Part of a small language model's weights: 13 layers, untied embeddings.
Each number is 500 + 50 x the weight over its row's rms, rounded and kept within 0 to 999. Layers, rows and columns count from 0. Numbers have three digits each. The size before them is the row's rms in percent of the matrix's.

# up: layer 3 MLP up, 640x160, rms 0.0616, rows 347-466, columns 0-31
# down: layer 3 MLP down (transposed), 640x160, rms 0.063, rows 347-466, columns 0-31
# gate: layer 3 MLP gate, 640x160, rms 0.064, rows 348-467, columns 0-31
up347 101:562517573438553539547476548488471402496449435445620420473488410480465539513475475511430467538433
down347 101:447546467533560458493519501535541437546597485529582451615605535390475545471505467490443483439521
gate348 093:488520471444467524456507494470460470556620401457578578434427441509494523564499515545497562476477
up348 086:521544529447497567432513470431565432494503478435548545565464494472498493493529448428488515548447
down348 096:636471508443492465513489445452551535478477433526496497530518548473442490445453538496554469521515
gate349 104:444495551534455515574521544442494525489568578525582490476518619561601561515573577510481449571532
up349 106:483518419554481531447598528482460508476498510490484522393528558450498426492545458357410569557551
down349 107:532462497451477545548507553465416446444485444513512389528493478483428538549458427536527442465543
gate350 101:525519431452537423531508554471531459542493541513515453472505532452555551435543471524517619482540
up350 108:469542477505553538538572464447563524426470506555502437555520462556536558463495467400492483471552
down350 103:401390550596461531471510579487550499430474539539519599493497561451485574465427481549471517438498
gate351 095:401559421549464541383506543461521517545508513547526583476504465498570522520445407526406542493597
up351 103:488398489457507458503503519565510564533586470440516440483459484378492421489481516454581576571485
down351 095:454487465588486523619521460545514556480435423471510592474525446488501478493521484473450499445487
gate352 102:529437496409501523465520414520547504434516503564552542493385548540571461598496383475515530489525
up352 103:551497498569515558563509523400463563402547497450493459516456498472510567538436533456546477469526
down352 104:480585504507495545509520556613473487489537424549534568463465539492546465500479425557550459466533
gate353 106:497541505537549508573558539516501591551583484610562557515484456504456429415548570464434519522523
up353 103:591581549510553566496563514454591568442558504504421452524501579445485524520569427576501459434498
down353 109:499432463407523549552474405547542538558499470399528424502422536495468527581554498574540409435468
gate354 098:544491498449535513503496429550597445441495459533479543590538542424588532512430472519461592467502
up354 101:523435539445430571508440527572460475508439342525482514555496481563443539458457502547421469484486
down354 103:396562437459450513501497506521446582555497456562567516536472509512473529427490549503556438571539
gate355 099:434546507487574439585566511427513448485537442574467487518371515472459561471514489491486467493539
up355 104:598582490394485578390502464468539532479480526494526597439508458463494432472513504506538537560435
down355 097:490538551469396492567467393456351559449504494491450478547530479552468503483473448491567453511477
gate356 102:466581498467476434423427500410476499435531519518427481546522484496425502434500585473582434552533
up356 099:527483542573391490466499535414495495614454434510425588534528419481516537402530457456501487483538
down356 103:477535502499418452471504471563501499684517410550443633455576511517446418406518374399432503466508
gate357 106:434478490516518564534518554512477495552428435414523470515460546560538526479521525462452419612508
up357 108:477438455532460463563480532411489502494577583543528493376579505442478470490458516532564568450459
down357 101:563573543493462540435550430397499524496417518544481508493563606539478498564545459436485439561510
gate358 088:440483409481488494521588518475597500450429522510488527565558522483452410542521501544600484483501
up358 086:516512394531514527529515471508531449547545541460489425565538535459485462447420520504600511394437
down358 092:594468488502506507472451449525463523586516561471467440503511446463386395419475492435541533503485
gate359 104:519429557467507450496558464478539562520444540481466548449566476532490533421503443603430509555442
up359 102:518518504527449514460445527540546430452546524550540533501462438465491551521513439515534453476612
down359 100:454425543439431449521502530456488511488539549552489565431531503499461467421572494513457524577554
gate360 101:439490487541663435532508501473488461425570624436554447495487509565404445426440528487537408581477
up360 098:452548380475449471455645554489600474531470466510445496507505443570562484549511564516539550424439
down360 103:454512369465543540471469462440493525491480556490514529496509497555505466553444433478477537546508
gate361 101:502504472516463427482587530467504455543380522372418515468482551584607542567474461493499570504501
up361 085:504487425552544501469567532545564588463410495415454551444433608557495416458519518508538531500468
down361 094:513499500455560538483436518441542532425551423603586404520498591504469480484543461519519467414479
gate362 101:492483502489555550540514499564464452522517483453528467407469459566461559481444451617517549594506
up362 098:592499507526489439518532519457563533581559447524455503499548411510504637528528550433527498497399
down362 104:418474501455506485527545424497560417528495439499477482547512482545501522424368461479488474412443
gate363 099:456543564547454506456490440516487562507523459542481473502495428544443538574497537496527580430461
up363 102:451444513550471513375570503492433575467478470528482476547481527474423415494537530507514543601554
down363 100:454551491502493458524457549440487476471432466438471554456442469443490573467460527558528537477465
gate364 109:489552440562530598445540532511543538502493424458594546523491483634536445442430557488540528552465
up364 113:560559496490518501472485472425501540486571601448509493510465578523503465479495515441549527486531
down364 110:522618469534497487551534448480512521499488511450472497561493563451468545500576544491492427600563
gate365 117:535543462500541474569509479428566467530499513477482560422527454421470464471497504443514458475500
up365 110:460496528521445567554451395444535482448482471468406620435513445488616512494581478437515421499535
down365 109:381400554479504504489401460508536444509504437495538579483540447570530457460473518438541543388476
gate366 100:416518504561565472454566501551558445475541516473507568495518494485561596495472567493481552518521
up366 097:505512592517519581479496523499509590562546433514632433518566510452493478423417494489515523484582
down366 101:498468508535505469502495495506446560543502441486488518513506549478555532521389536563475430497526
gate367 096:542606509507463487446468560541527508500476506445528450478419524473613581416556433570509444518549
up367 092:472547503576484535375522495529515510500441462488490539534403523604514469527404409624479526442533
down367 099:582503482607507556556578577581554478501470446601474501475469518565515461630523464556490492439516
gate368 100:472553431507566537548479465484523476499505442421542478508454497395532355396496450581589545587557
up368 103:500428493438537550553536458415487382528440496492494523551504410582478440497555469499563476549512
down368 097:437495511536546583560412480531482544551476582443458492544594470475488613504494451466505511461517
gate369 102:552448527455538480543487469531524485566577505553488568544490465408492566551452530478493427449488
up369 109:581520497461489470518454459504534522408474422451488395527543526599523523489519571397496562486463
down369 098:436478409571498484476432510586437440500636464509560477474443547416563484451500486527566515443506
gate370 095:570442523479468546547497632497449393433429504553486492507479441512607514522495478568429588533575
up370 101:422536505570520448467499557431468507526534479457411514481530467392440543496534456467611523465516
down370 103:506404553490471499478546515565566527459544571529504443454495493477484532518449378473473469411500
gate371 100:483451559492488490455563552422536539414523525479456487448527447566457466527547561522607473432623
up371 100:389551521525462468480349444485416539491524483547442521489564458532587505515484462554443445495523
down371 099:508573521415523440522504505581521455441558485502507475425474513438394552548511555451419496578515
gate372 103:467504459547504479520435539412439573514397536504461491548486570466449436507531480594443469585484
up372 100:575546486465463492541492459586453505461535480547499516521593459481504448499493473604432482567473
down372 102:457463449510539453511455464524459533488490573540482470586468496448465397481496505489577451500428
gate373 104:524515505487478592447475462456547505538599503589529456506469449483563473468469558526429465510523
up373 104:431450469478461419545466551555482492500503477579551514463602483568492524515527446533497496593540
down373 106:455472429547460521530558492534536511551474555496557461542548490474519440580462464539534525529493
gate374 096:494521521515515446532491571465422523535510451486625540462478521351522432544507507601445475537478
up374 097:394480576588514445473498408493533466418527535455447419503483524479528510637536487542406529493515
down374 100:525527492584593488463535526484508422388436520429482428518451466608456516527432578444546463503467
gate375 092:466532444554508494527551577543477544516532557551522534467533511479427586596519505485541583521486
up375 089:638532469609487529553448463437564513403484463503514512501488495529470483523474504526498533497483
down375 090:439526572504469521497516497408480587471544603539493400494483581449476577455568562459409447536409
gate376 105:528474540509489433458429619484528468562510492540474506478591436544500448535416475533429546438588
up376 104:502537539500454554452487451505523483617482484475452571570528551497583534620509415460564469450524
down376 101:537563472506488558444577488421534459539492553533427465506468458509487524607535485519519490550455
gate377 091:433495479421570430484536482517612431505492502596505436395532434507465533500517569522489411456528
up377 097:463520486497581462509516578498540449486540508441578474524467542493461553556478486459542439520443
down377 096:496442535456536594559567463538453515453462483583540543612451514540529422499506513511508502511365
gate378 110:535491501568444456503504476517472416479445556546606448435539548406545467553515479578515443515515
up378 105:487542479392558520520530431460455464439514439451564499485545541459526578474484434505506470513526
down378 107:430468578505434527502489463485431510512570507534488475543489442496520394452500404489566508501481
gate379 098:478497492478557562552435517461537550400538426513499433536451524501387452495565541442501475535516
up379 101:368508465506517566489475535434481500418505451570537513450480565517409548429601500443435530479479
down379 101:581594421504522517456355573457484511454496537506456470466527389501501549459608481491500529578525
gate380 097:540488533504493495524469564421491441457530464454474491421448517488539470490442539505545507467506
up380 103:451423360446498520475438610536547575517461491487492544427543494412447462541491452583396501486484
down380 098:525522588467551514486534553415418539566494529456573477545526427493484497505455520485528373502500
gate381 101:464500529451564448496540528492462477505493450518543542549444525502497403542492483465595500419642
up381 106:472450505485558511532571493492533527559474477510399479521470488517452539548489496553527421412492
down381 101:551398467534489505483492512532458577484487525551470451366569435461499530503431525564565437435470
gate382 094:443503429501525435537523437562506507460489534446491456414502486444474523498563582498460552519545
up382 095:459444526566584511437496438535453447643534535572560472579500557572479473477479449473535599493531
down382 098:569506457506539464510526474499438529475518530466557490482529531402474521502501460522547555566386
gate383 096:438457530521499507458487488483422538455483366578447565410486414450490501444470538514553496521520
up383 096:563563540471573416533460448552451555457462523535427484480443449485457554501478549450501584522596
down383 094:497550452441502504541542478512481503523526512440406345536575476603600521566487481478460486451461
gate384 108:581498566528469527505557463535471508481488459472533547434430542547466429490556492569474557497453
up384 106:398547578453511482471543415571561492496541512465419454528442447545467462467427501529445528536489
down384 109:420535552478561474479564436501552395483393430499483433514553501588515514521476580468549550449443
gate385 081:417548520406580487492468607558524552501475470479480443488572496564471434473468515453504599532458
up385 087:475478589455547555402519542529467519546416381512370476534479493456495523492493586460454521540548
down385 088:450466613479550454556549489518468408552573430476570532416453466454495525426506573399511533538555
gate386 108:527539596482570475521511458484510480551440451534487454574460479519462451515537474434543614467555
up386 107:513445478423526433458519529590515469482583476424564566510478478529579456371466521484503490532573
down386 107:538535476405429611482490485431529588545438525526566406537537446521558464540543589508559463637519
gate387 106:472516543436477536506459578538450466551477469462495548508438559528522389556498506500401509449455
up387 102:494464540414483551483497428581435451421527556525498452456509594506506519462531488527484493521461
down387 104:528459520429517502513553636476507532494369469471511547536464367475549551488513530526433417538515
gate388 104:479530432545447537478557429404514502542462474418519477452432450424512547573459583431540516471499
up388 100:560527486539442514484453569514433498493558497470547508526550465502484483445493517524502390482461
down388 100:549488469579535540523592397488487530462447453439435543422515464505452527470544525410567564513490
gate389 096:519599564418451460488400488417496395508454526475458468376474493505453598525442543525474437505453
up389 092:506529424426425478543478565554533503480448457450454504535539468438523538430456517521503478464546
down389 104:566488453547534446572465487547526578520528391498545489534511556436501488475451457495541467472439
gate390 106:489599493553427547521524551481549560562534457493556494552456456478548520508512468574460570467489
up390 093:558507431436553470475449547534572547446479442486542516502628372469429521550531536548447512555493
down390 094:473519492455568467507527521565607431440497537499496477581606428485508466560490528571523459487515
gate391 087:508520583565427512542485505491572491551532507472537554513472439533500540478492424440520539496627
up391 098:449518375437504484553483551455474494515459467498496594444516542443535454526405572499507459466521
down391 092:595535533503507460538533448604534534438469621441478413554559570587467476581581504568502482589533
gate392 096:530417502474516451450557511463509560458530515464421508560538565463512500455525453528494492385523
up392 099:520482507510429484571502519417471479510589522499557584472451534556499494548532508513458492578522
down392 103:482514438573450481595597575469437458473597661477526524531534520535549500523529500541564582473502
gate393 106:425483473498489562447497512543440487480517494551536533561490481542514552566484596501503452482531
up393 105:565536567506426540535436573437511437458519462541426506500491499418549525501466431620435465497538
down393 098:400509417559553470479504468544429505479424496454543478490421517505450484508492502476473541517457
gate394 101:567560521451500468482435565544552524527456444466602495458471489445511444434463515482407489469493
up394 108:452452440465523442508520453538435441462466574481520516482455414517433388497471541498527512507489
down394 107:506508577525468423530503489495490546463470547461528544448571472508464575560517479577501589471459
gate395 096:418524438614523480452483520488515493440585516496456529517423524492425479609472518513587466430506
up395 099:415503496518491508506619571539478456403564469477484495447499429507511525516494465449487463436443
down395 098:478433482505462464565497482455555518554599422598449482587536572493414546394470446475494525549547
gate396 108:443523472466503580498459579503521442592514612496502583433519497491477395451454479468526532532507
up396 097:450472434515442493393480490497521484559508535528532563476554530510498560463460430527429579510497
down396 099:566431500607460549426544481537510492575559456424527482524533455500505463534547556560494464456425
gate397 094:473488445520445568475521555455415474517470482464481496540544467561596491569553554476466494457475
up397 092:452471465475435495497523401486578465584450457492442519457542563439520515529579548491508593447532
down397 099:486560485456637461541437463474581583494423510437453487490468540449504472526556560518460502551533
gate398 104:473494509506531576557492591453485417450412627561482528557471468432433544450522558487446508491492
up398 095:378513477503515457460531490460494526550473517485477563441445506487509472544567441511460477450450
down398 102:553492525454518478473538430453517503546510494463475490509522478468565461467456550567488444503535
gate399 093:540460490560558444473456424508568510438494534487505585545506346440535444494472496499608532418466
up399 097:563534522474507479486514511443479478534494514530384483462496558515515408609533534451524457519480
down399 095:457505448563492534560481512448466571594415518567446508522485376433454466511598549493553527423556
gate400 099:518568493607446486527486550509481489538500452503415460476492480551521607448474473527537524502452
up400 099:491546460585493557492507538517570468484546470456498559490542561493587493544496505535574435554433
down400 098:498466521469502482488505487538538438582556504544409601481380619519531477508449521582518528513447
gate401 106:552476496564510483481540430495526519516558530471585546515418447505490559499493574500486390428593
up401 096:503533511447416488589582459507484550480493469551413542533510514560464458425544512488487605628547
down401 101:509540565508478525487422486463505598474440490519471535419397549542570538464537514450524518522465
gate402 097:553441554443437576565645511441512576524538506474422470485505495554486475507540565442450514464483
up402 097:390441445511449517474438530521518488519550421581526440459557416450540491493521543507470452536544
down402 096:449461481515517477557549577501513621484495522469522445514519466562625589494514429478466556527444
gate403 101:505477605550477519575509529490431424546579606497542511478492497513473532514465533493426509531467
up403 093:522496465420523548452498495554498581556402395529517503468525521467491459457537437472469381510468
down403 109:513481571473511474487510538447467534551461572430525515404443500502513535439569469554507457547576
gate404 092:512537583481451544475468561446556490505532426559520568541522564551519516489488603517578430534439
up404 100:483532488482445496429480475411414419506498474553475474492413449420419458503472400491480405523470
down404 090:477544438481543389491458448594427521455472554440575446485468525526490491519563534511468525552409
gate405 095:478624550432506487499453573561538510527457528414519510424525535528438462512505517580619530454492
up405 093:543543499482444482518493487472447528401367558491480465465453498429417473532486467592567488467501
down405 094:483580555498452525627488591478491485424440538443517484454569550484447515478491446523569522502499
gate406 100:530487580500441458563443572476501469501588478580442459449489537521510428587613458566376588557472
up406 099:459491565548482510472538559476485511496402487445493437481547414507443548377512583411494400465484
down406 099:429583482526511465461516456550489492609399504449448525548526573523524435407409505480478475549563
gate407 098:512558430427495605544414546420494512485497536515582621488460441528510403582477433508483501476508
up407 097:514514533528509439459491446537480419496441392502457528578537486421494572465489442507476442457484
down407 098:509465592514563561546532536452520490511384505493424435547469474478501553537572493548537454519508
gate408 111:568523476458445415509506568487572447510408479472449523442554545504502421494550433510511436551468
up408 104:579529512500451447543478551456511446471548474453394540442557566469564431539560478381427482456469
down408 096:491406433544588459575539440493420416450520501548561434469509452453604452475507476508475509472476
gate409 098:597522484537484498485532491466463483561501486475509534512530585487508522431507458467585501499432
up409 096:404548493478539481534521468568585505496414543534509480460455443489583497578484633481500466554581
down409 093:566449504510491492448433506480493479532525541530482416475424550639508438483575578436506463448498
gate410 100:492477485561511603474595519487542463558548551532420459540485502422500531457599500458447564512434
up410 096:524440535511544490568565547476508492418485469512531471519496537557500470590410437607495377530590
down410 099:538513431596492569440509498530542412511508545424446408573459458470523531403513421497522488503535
gate411 098:499503577446468490544464462517520508502498497579549498495498469456513559626553581535465554455463
up411 091:525485492436514418560556459484513448479420489513479562485510540424533442544465435504566569468620
down411 093:475507531501541458375547506526500535533569488590545574433426486406506477447452534523467502492485
gate412 094:424510440454487409446546520543532516547440510558543546442394476454503448527500511567486541400503
up412 101:483443418508460563458571508429494451455532388461507516354502515466536475588473551475506608568509
down412 100:516466520511529509430501431516599623463501564541517454591526497434479522576488481495555473455502
gate413 102:483516525577473503520496499535496508502554561474542422395487505510602414521532456514473673534510
up413 110:525543446457539537525473549398491482623417476455416501537492555408431595460463594465516510396439
down413 099:535531547537492555464625474554465476470424561444529459564459537536536470455566631576473496502462
gate414 094:406466452437497505448502506502442467499521510543551572439523551435493497526418519490483500517447
up414 091:542596538577414502546507515427532545379509522400524450637603490508522447507489457568518505512471
down414 096:494560520607593511527435513557409484469457498490567528491486495508467512480548535527608503476502
gate415 106:497436513487516559449476447494511582535446576502412521439467442485511505429615427521502404524498
up415 090:411447478480421490417430565534553513543435511548484543500583463498579491554603402525530541525520
down415 092:522508551522490465461369461520539502529456444573471410417557580523573461487562498513509544476567
gate416 101:581510474481577506515527476542585520498456557470457425461535556373508545584512502498519459537525
up416 109:470549533494419554508515510529409458458446610499507463598549584428466556456523471522376455539462
down416 095:539456519456525477512496503430493529452412559555397508567471570452513528600491464491495520553493
gate417 093:526474542398418407569550529461512550567544548417564535531499467548440496459489546434410507435445
up417 091:494602487578495559580501550642493514481405481459483445527466431529559506573521455473642491564535
down417 096:618554503551474486550531513608482507525587462502404504523489429550623559460522569446453535516450
gate418 105:498490507465506517383392474391434561580452501532506502554568520495559564575540498494440481515518
up418 096:540496402473476491523514482527485578474470518592506471532414441537518530514500479463430469486508
down418 101:543531463425537496459453502541513548532384443538438481468533471495528593546491459477502538475509
gate419 094:485472557460526509452430581492535430519487451432517465494474526546579587549468512468465528428431
up419 096:506558580573466572483568554564540479491508465561551489520519564505454517481522627555547521512543
down419 099:502521507479530434543475405516439559458569468553427458598513538522581482553555472498516491501563
gate420 103:508465485554556469490582487522520511535406495582551582457481476438460583494509581428443563546499
up420 107:511492511429499537443571481542556523484430508454508532369500467371562480446487518447524442552521
down420 105:435479493489488595535568492531567431483494428478555448508602516450529466450563498538472513571607
gate421 099:495530453508530557538525501452490417402610524499523578475417508498557364600469563467486481492403
up421 092:459445454504492467560550485506523433491497500495562560500457446592540502602429529373456463540502
down421 100:436475422527484653450436483450552509400556555481556468573470443465445551557421517483487500507535
gate422 100:419507602547447459443581411481463447411526483462530513638538484556571456510542529536468531558570
up422 103:558533594538506433473532609472530494442477591412529538457424456496546445453451514530491561532524
down422 103:522473440535461465444484536500547485456474526632490526457568509505553499460410444457474603558445
gate423 101:502437451498529498503497539504545529425481406549514511486492444592540465468571513573485452484581
up423 101:483511421483428442545480514463443571511566555564576478601476455446477505462475513445527461435468
down423 098:541355498577493537518449508410579574448592472449518541484485506519526489490526477530533438549530
gate424 103:463479493394545531527483486493461596571571459505439501510538509514446535524556441535521518506468
up424 103:493421601386499559512542437411498577526512471409445535479530476495517587527496359592502551543486
down424 102:412467551504556533491596464526536486542449418495446552472512427489505521502526530566578549444480
gate425 092:617470519455507495502464534486416515563477541555571626568387602466518511461469505480500443507490
up425 102:536553472549393506506501525506563480479465548499513583530589485421530513462508533598503547450500
down425 089:493475453549485440554427491531530481444519516481530463429394470515469460570583418461447469542470
gate426 102:443601521486535481451520514483506546487541553544488487419427577577544466496525533374530441557539
up426 100:435546442444546510528526490437614547545481516551469374475478578541539551621465511555443432548364
down426 095:522443554505537485626476497531476424575556520462554504561550484537452495466524563599447520463527
gate427 096:418570446615506441492522541602425507623556508542513471485449539490599492374481457445512515497576
up427 101:533548468461528486534506431478600636413425546511476518502513569456492491483393518451463498504444
down427 103:499484496400522471475533528505557558556501427534512467514458418463548428534384509556543454483504
gate428 098:451514412427460494595616437545581493475498507491550564476554438487473537519467467473538439522442
up428 097:420392517398441538478523495532485511479446584502473561558525504610524487455563493433550431507480
down428 102:490433496503522474399476581527506475502466518425421380628386536536511566474551531471473541518421
gate429 091:466450537400491518482577503510483440486457574569454496478513408498501532452412535471552558465468
up429 099:566497426515463474488506544464448549434494530512464527526545528511554496453463534465553560494520
down429 098:522471511488523497561524616507483472494568498528585489497463462478505481557451576451499483580521
gate430 109:460572445471491498463426620497594531469531512460571403470483483484459462513518518545431565584488
up430 091:447409514438463467427476505452485459519436489487453423530435452545558576497435443499588477554526
down430 099:425434440414470576454575559498475453567564481453518552589485561491527518421403515443522553480508
gate431 096:513534481473563470516442604454492557500581512451445493450502467417425589485592546475484473527492
up431 099:375558508507473520560422468447541517535509400574554473451566469477476432470457524523462519548497
down431 101:501651497592506453453513557443540523546566464490496520520463497455448398524494449522485480542484
gate432 103:489545486513536592529538479537495555545478566482458429467416594575577566431410559563525540501474
up432 101:542583575522506467453492539496473518478603546497430473534459427460514544501551389543412453470508
down432 101:534535564599481447544533476665534493514477480521530530484519508542551483402521576537532568525528
gate433 099:566436523436437552541481423431525585489543573525511509402470457505586532409554552535526476596460
up433 100:468543480501490469436553517550511537574452469511459522443519522588473505350519393560501539500468
down433 101:530477573451524449496473475471506499529575548489554482559514427416437545426524486589443463542509
gate434 091:407570439512511443452472487553549599489487496452405404431469487551513470477492487565503510490465
up434 102:540420534498479518504567512383445499499566581415488515479507588512419408519557570468534580605577
down434 098:580477509632453545413556494489612494484476434526527416500475507479493574461496476504425443576502
gate435 100:529524405387488558477467470409534490543536570545520482492546490481507560528467556448552464444539
up435 091:567555428500512537560423599433517423456521538438547545553545510413508461516536499428666481532524
down435 100:552549616540551458554463566555513434432457519433557484556523439494528502437462449467476470563436
gate436 096:456581484514532500419502496477421497469524461393577490485507426424418399412450490482465589474632
up436 105:572463571550496462583468480467505486441441632484534466451480451521475496554503466473470411498422
down436 100:468559508489479427518421434479433573506449545454506484438403566539520566523516400558570597405528
gate437 100:538490461528500438485419549472490444560522530531494558473569473539489469462460442520434511514460
up437 091:527525440490415445538530507449485556488526440559513559495571516557525435451553404567462501521527
down437 099:528456462479523502576434561481598521522447522616500461485534440621492505432529435476452537399518
gate438 090:530488538524450485499444496488426505482444630510476573411467397475511506562536439556529400413559
up438 099:488469536560516497448479489406481428500492483570563473521443561479541418526441495540407433508482
down438 098:432417489540470524479541455472491502556537513518555519499530626435582410471569439523491497624571
gate439 095:585450435480617514544490597491485451402423443466511608468459445587552535628452446506452505513481
up439 106:538433483513478481542538439445586454574509536502483572520485416456559429447427466581471487518430
down439 091:497466419490433431525543423510536477466517479526436501458571543482390598509563483459429576495500
gate440 090:519505470475453538458622499469507420469481488529580602477453508424539515505528518486552474458549
up440 086:598590528478476510407534527542446451458530437486500499436452451528463463564452456434515570530476
down440 093:521618438517583554446538416559459440531506436475411506493438505563426445532443475478553615561479
gate441 092:479496485452558488495446533399474467450437525477456384524505492439472439527539555556419506412492
up441 088:468494620507552577460494598485427493504512588466570444589555459452576537470465526527394421487461
down441 093:511426553515515487439495535512439489507441597554545470491556452508480552404377492534533503559473
gate442 108:449546434480499434457472551381538424490500536472450488534547463499478498440492559592457574469523
up442 104:482437429487545511538497532403601524499568502443484512432507541443497485527435482496476497499522
down442 110:529452497497605481485524420473557537448487490486498553430476480503541441494490497442534460505586
gate443 099:455493489462549487492436550505502492599505583553451457563553516530498524554549510555515486497470
up443 101:492470451531537516535562503534455594555555465567521437498556475553578567486449459562497567603571
down443 105:523445483497492558483463535499559556513543471458572503502478509426527503537465427482552525598572
gate444 113:487578461467443485554468476516499497494507594499512529534473580546432538515520465500524503448418
up444 112:581512564493491479504522557528582425553587471497526585483526453520518510473475478469550413559480
down444 104:592466488539508595433519406521470545549419551557590483507486528523529460425563609546574461464540
gate445 089:484452451503477483445490476532511485482548531498384467541563457528464568560568495557470456458466
up445 099:570475580572540507560447494505501472487577523518537570529413487375459567563531490543472485501571
down445 099:538556542408551467431408476519447475493416417461484567518450517480459527413578483445430476512548
gate446 102:424497513465516551549459521518459472531484586390537612505466396459540482466487470570434514434442
up446 090:434437515527482510532443493522531509466594444466488548431421522484470517448462550458542447552508
down446 088:458506422527491545424448499473460485519559481539572609505534481507462475406484480461501510490584
gate447 105:499451530485478459436617432596500631487441519455550556552516494520521389505503472573540546531566
up447 109:476469471577549444484445547486507503521503441477594406431496613523511595524529478553524472543478
down447 105:528448530424510590518497453489486615540488473569443560542540474517511565509527427454556524573492
gate448 111:438469495448471434555464428566450542522399450565457539438500485456415585506573469487467465392528
up448 099:522502514505465428479506511523457456582504483512519525509495571415519419550391598506484484536564
down448 104:443541492539495547546448495607521527506513519489512532454523550484445464597483508626435484393422
gate449 100:457450522413459522410479369506495490567409512506541415534526523460518536498387406570579494471490
up449 097:513525536513458499543463555493518566511530413566496500486502435512536500446501558524481441479455
down449 098:433495468496483529576491451481522444490514445513536568519497522511519507475491535529431481541536
gate450 099:480413473410482536458500576493546506496466500512494501544573406503491545533525483546452469448460
up450 099:512500509508506552570580519472522444428443521406491591459574468464510450404500438510536547411510
down450 097:490531475480475468476490488537476445627554474493395493587604587488497484499526540446495481462522
gate451 096:620501552559474542563418538506461574497629566495531436582546537530477391538510502563507434440582
up451 099:536590543534469448494547507576400426488484503486523469420553584483557438494462460482536537409527
down451 099:532411451517552553541480440466457426456425514587515383569532537455403556416579480489490519602559
gate452 093:465492487470441470467508459448485504458402483573496441408522477472501401595508588456565538486471
up452 094:514564443592439421530545464499553468444393488482471435436564493418486512554532532445525512588533
down452 093:505414489528548377538587435464528516542469502420524533532463436463404505540577444419560470458515
gate453 100:496447444473553545477441489505509512568569577520556500494531467381505445486466439547496460513593
up453 098:577435480467545455537574426473578367423443477556560499488462516550382503541565471530432518547593
down453 099:431525503598470472528522541500425474474459520518507453449501477502557459530486530427583524583465
gate454 102:413516514492449473493569453585402408474459570538504446539523489520501594504457547506431435528499
up454 105:483529532535432444441536478559454404467530572521424493574566514550514550607539538494531437568469
down454 103:594486525512531385510491482442527501518524481554483560505525472560528561473527551528522495578564
gate455 098:543431523546510532494507487458592560444439559511515524614571450497502446499537460508514570544455
up455 098:414524553402534498503473513490468433479408557448408469559492581570468476483566380510463562504480
down455 100:432430489544454421480467538551502552501466605481606572530525520527527516429526504434540543464567
gate456 102:494461568517503532460624539521553475540498488449558475530494575562475529471473520487440461419566
up456 103:530537465550500430514479492426470615491581459509416452453417451478546455453443535546539475617427
down456 098:486542551428589494543558421579529538445432513428553530494438553443472494484403533535499495422494
gate457 092:508492494513603491509519519554414511542509484455467418568490501599485464554526503553422478438502
up457 100:480460561525594510470483475510538594493453520556431511556489502499545479558527570546470561417421
down457 095:393496573473478441435479499612463485477518455517551454509563502479468557549503522406546512562574
gate458 096:569525502522466495476574552540453451517495452509591509508539571485500494423494525543486512605442
up458 097:520455554443414447411497506529549484527564559493429497544511552540472598582480438496514594518479
down458 101:504576530550426452522484561564551451417529485588563522486430462519551476504484516506460512558497
gate459 108:465420502472547558464586499504547527528369434437466603482535475498511535568495581396499444509547
up459 102:565542565444445462442610480577469502518474413500512540518487498541562535540522564454437463489479
down459 103:446513505418522495493568473439489455405412557552503592459609563519471575513534542550493564466466
gate460 109:499503489560582539440563500593487540502488533440424504566523516466546532488437500474500550552520
up460 111:380570495560497484516551448456537572459531521521474554457605526558484475599394487512499446588525
down460 109:444533497567438560520410448443533570494525503431475454429470485489592533514484566535432517517528
gate461 098:554469590427561501494570585413477534526478591547497417474515396497444508454615539493599477466542
up461 105:510491568494503537499457555555598514520508538566532518451494521470578480423410508478551565455570
down461 102:434479397498570500444534495417520385498494542601495502554474591471475574403484508532571475407522
gate462 112:538470462476471476584659593584536494389529495470457521487466426481527485477471488522544374537487
up462 089:470480453511465487415440454438413510501527487471518536511472505465405495492443590577427649460506
down462 099:531501589501446484494490512508460523472504527499475548490619543389484565468537583609553588366486
gate463 104:602551551450497463547467435543454592488484542427511472410525532499511457469505462516595634509567
up463 102:571461513485472454504572552497555594488513468491469537545543553494417542438576523452585500540462
down463 103:545503570514488449447495443519529416519390445444421516491451513538564403515518554445519509512589
gate464 096:554474535431550494490477479466469463440534418531500596513484458495486460485416438482499476423473
up464 091:633518481487555566442519396503500429510517495533591456520522441496595489463579559460447483504518
down464 098:538460516601419444475492515473561488377485543546462420568579564438484421561521530503469459511427
gate465 103:441450561507551516529485443522541518434443469475463476614462486498510475438431501508562398538535
up465 101:501539426484477524527570513486469418486484510455391444445398480556547449536427481509471483477510
down465 102:611456508442477474494427509536551593485534476517500521445532558518432498408455449611538477537518
gate466 100:577481531542528526488468452478537434523503509519537462458448531544512493574377494471497519490447
up466 099:416489453522540437497471478373573497570437598543439600528521453455476589544525435457598491577468
down466 101:464516508568460463520407431441426530463538518516439542447450501457531484570443501553406545570606
gate467 108:475467588488495554514559458462414487464486429504518614437490498485512504442501590519446500421503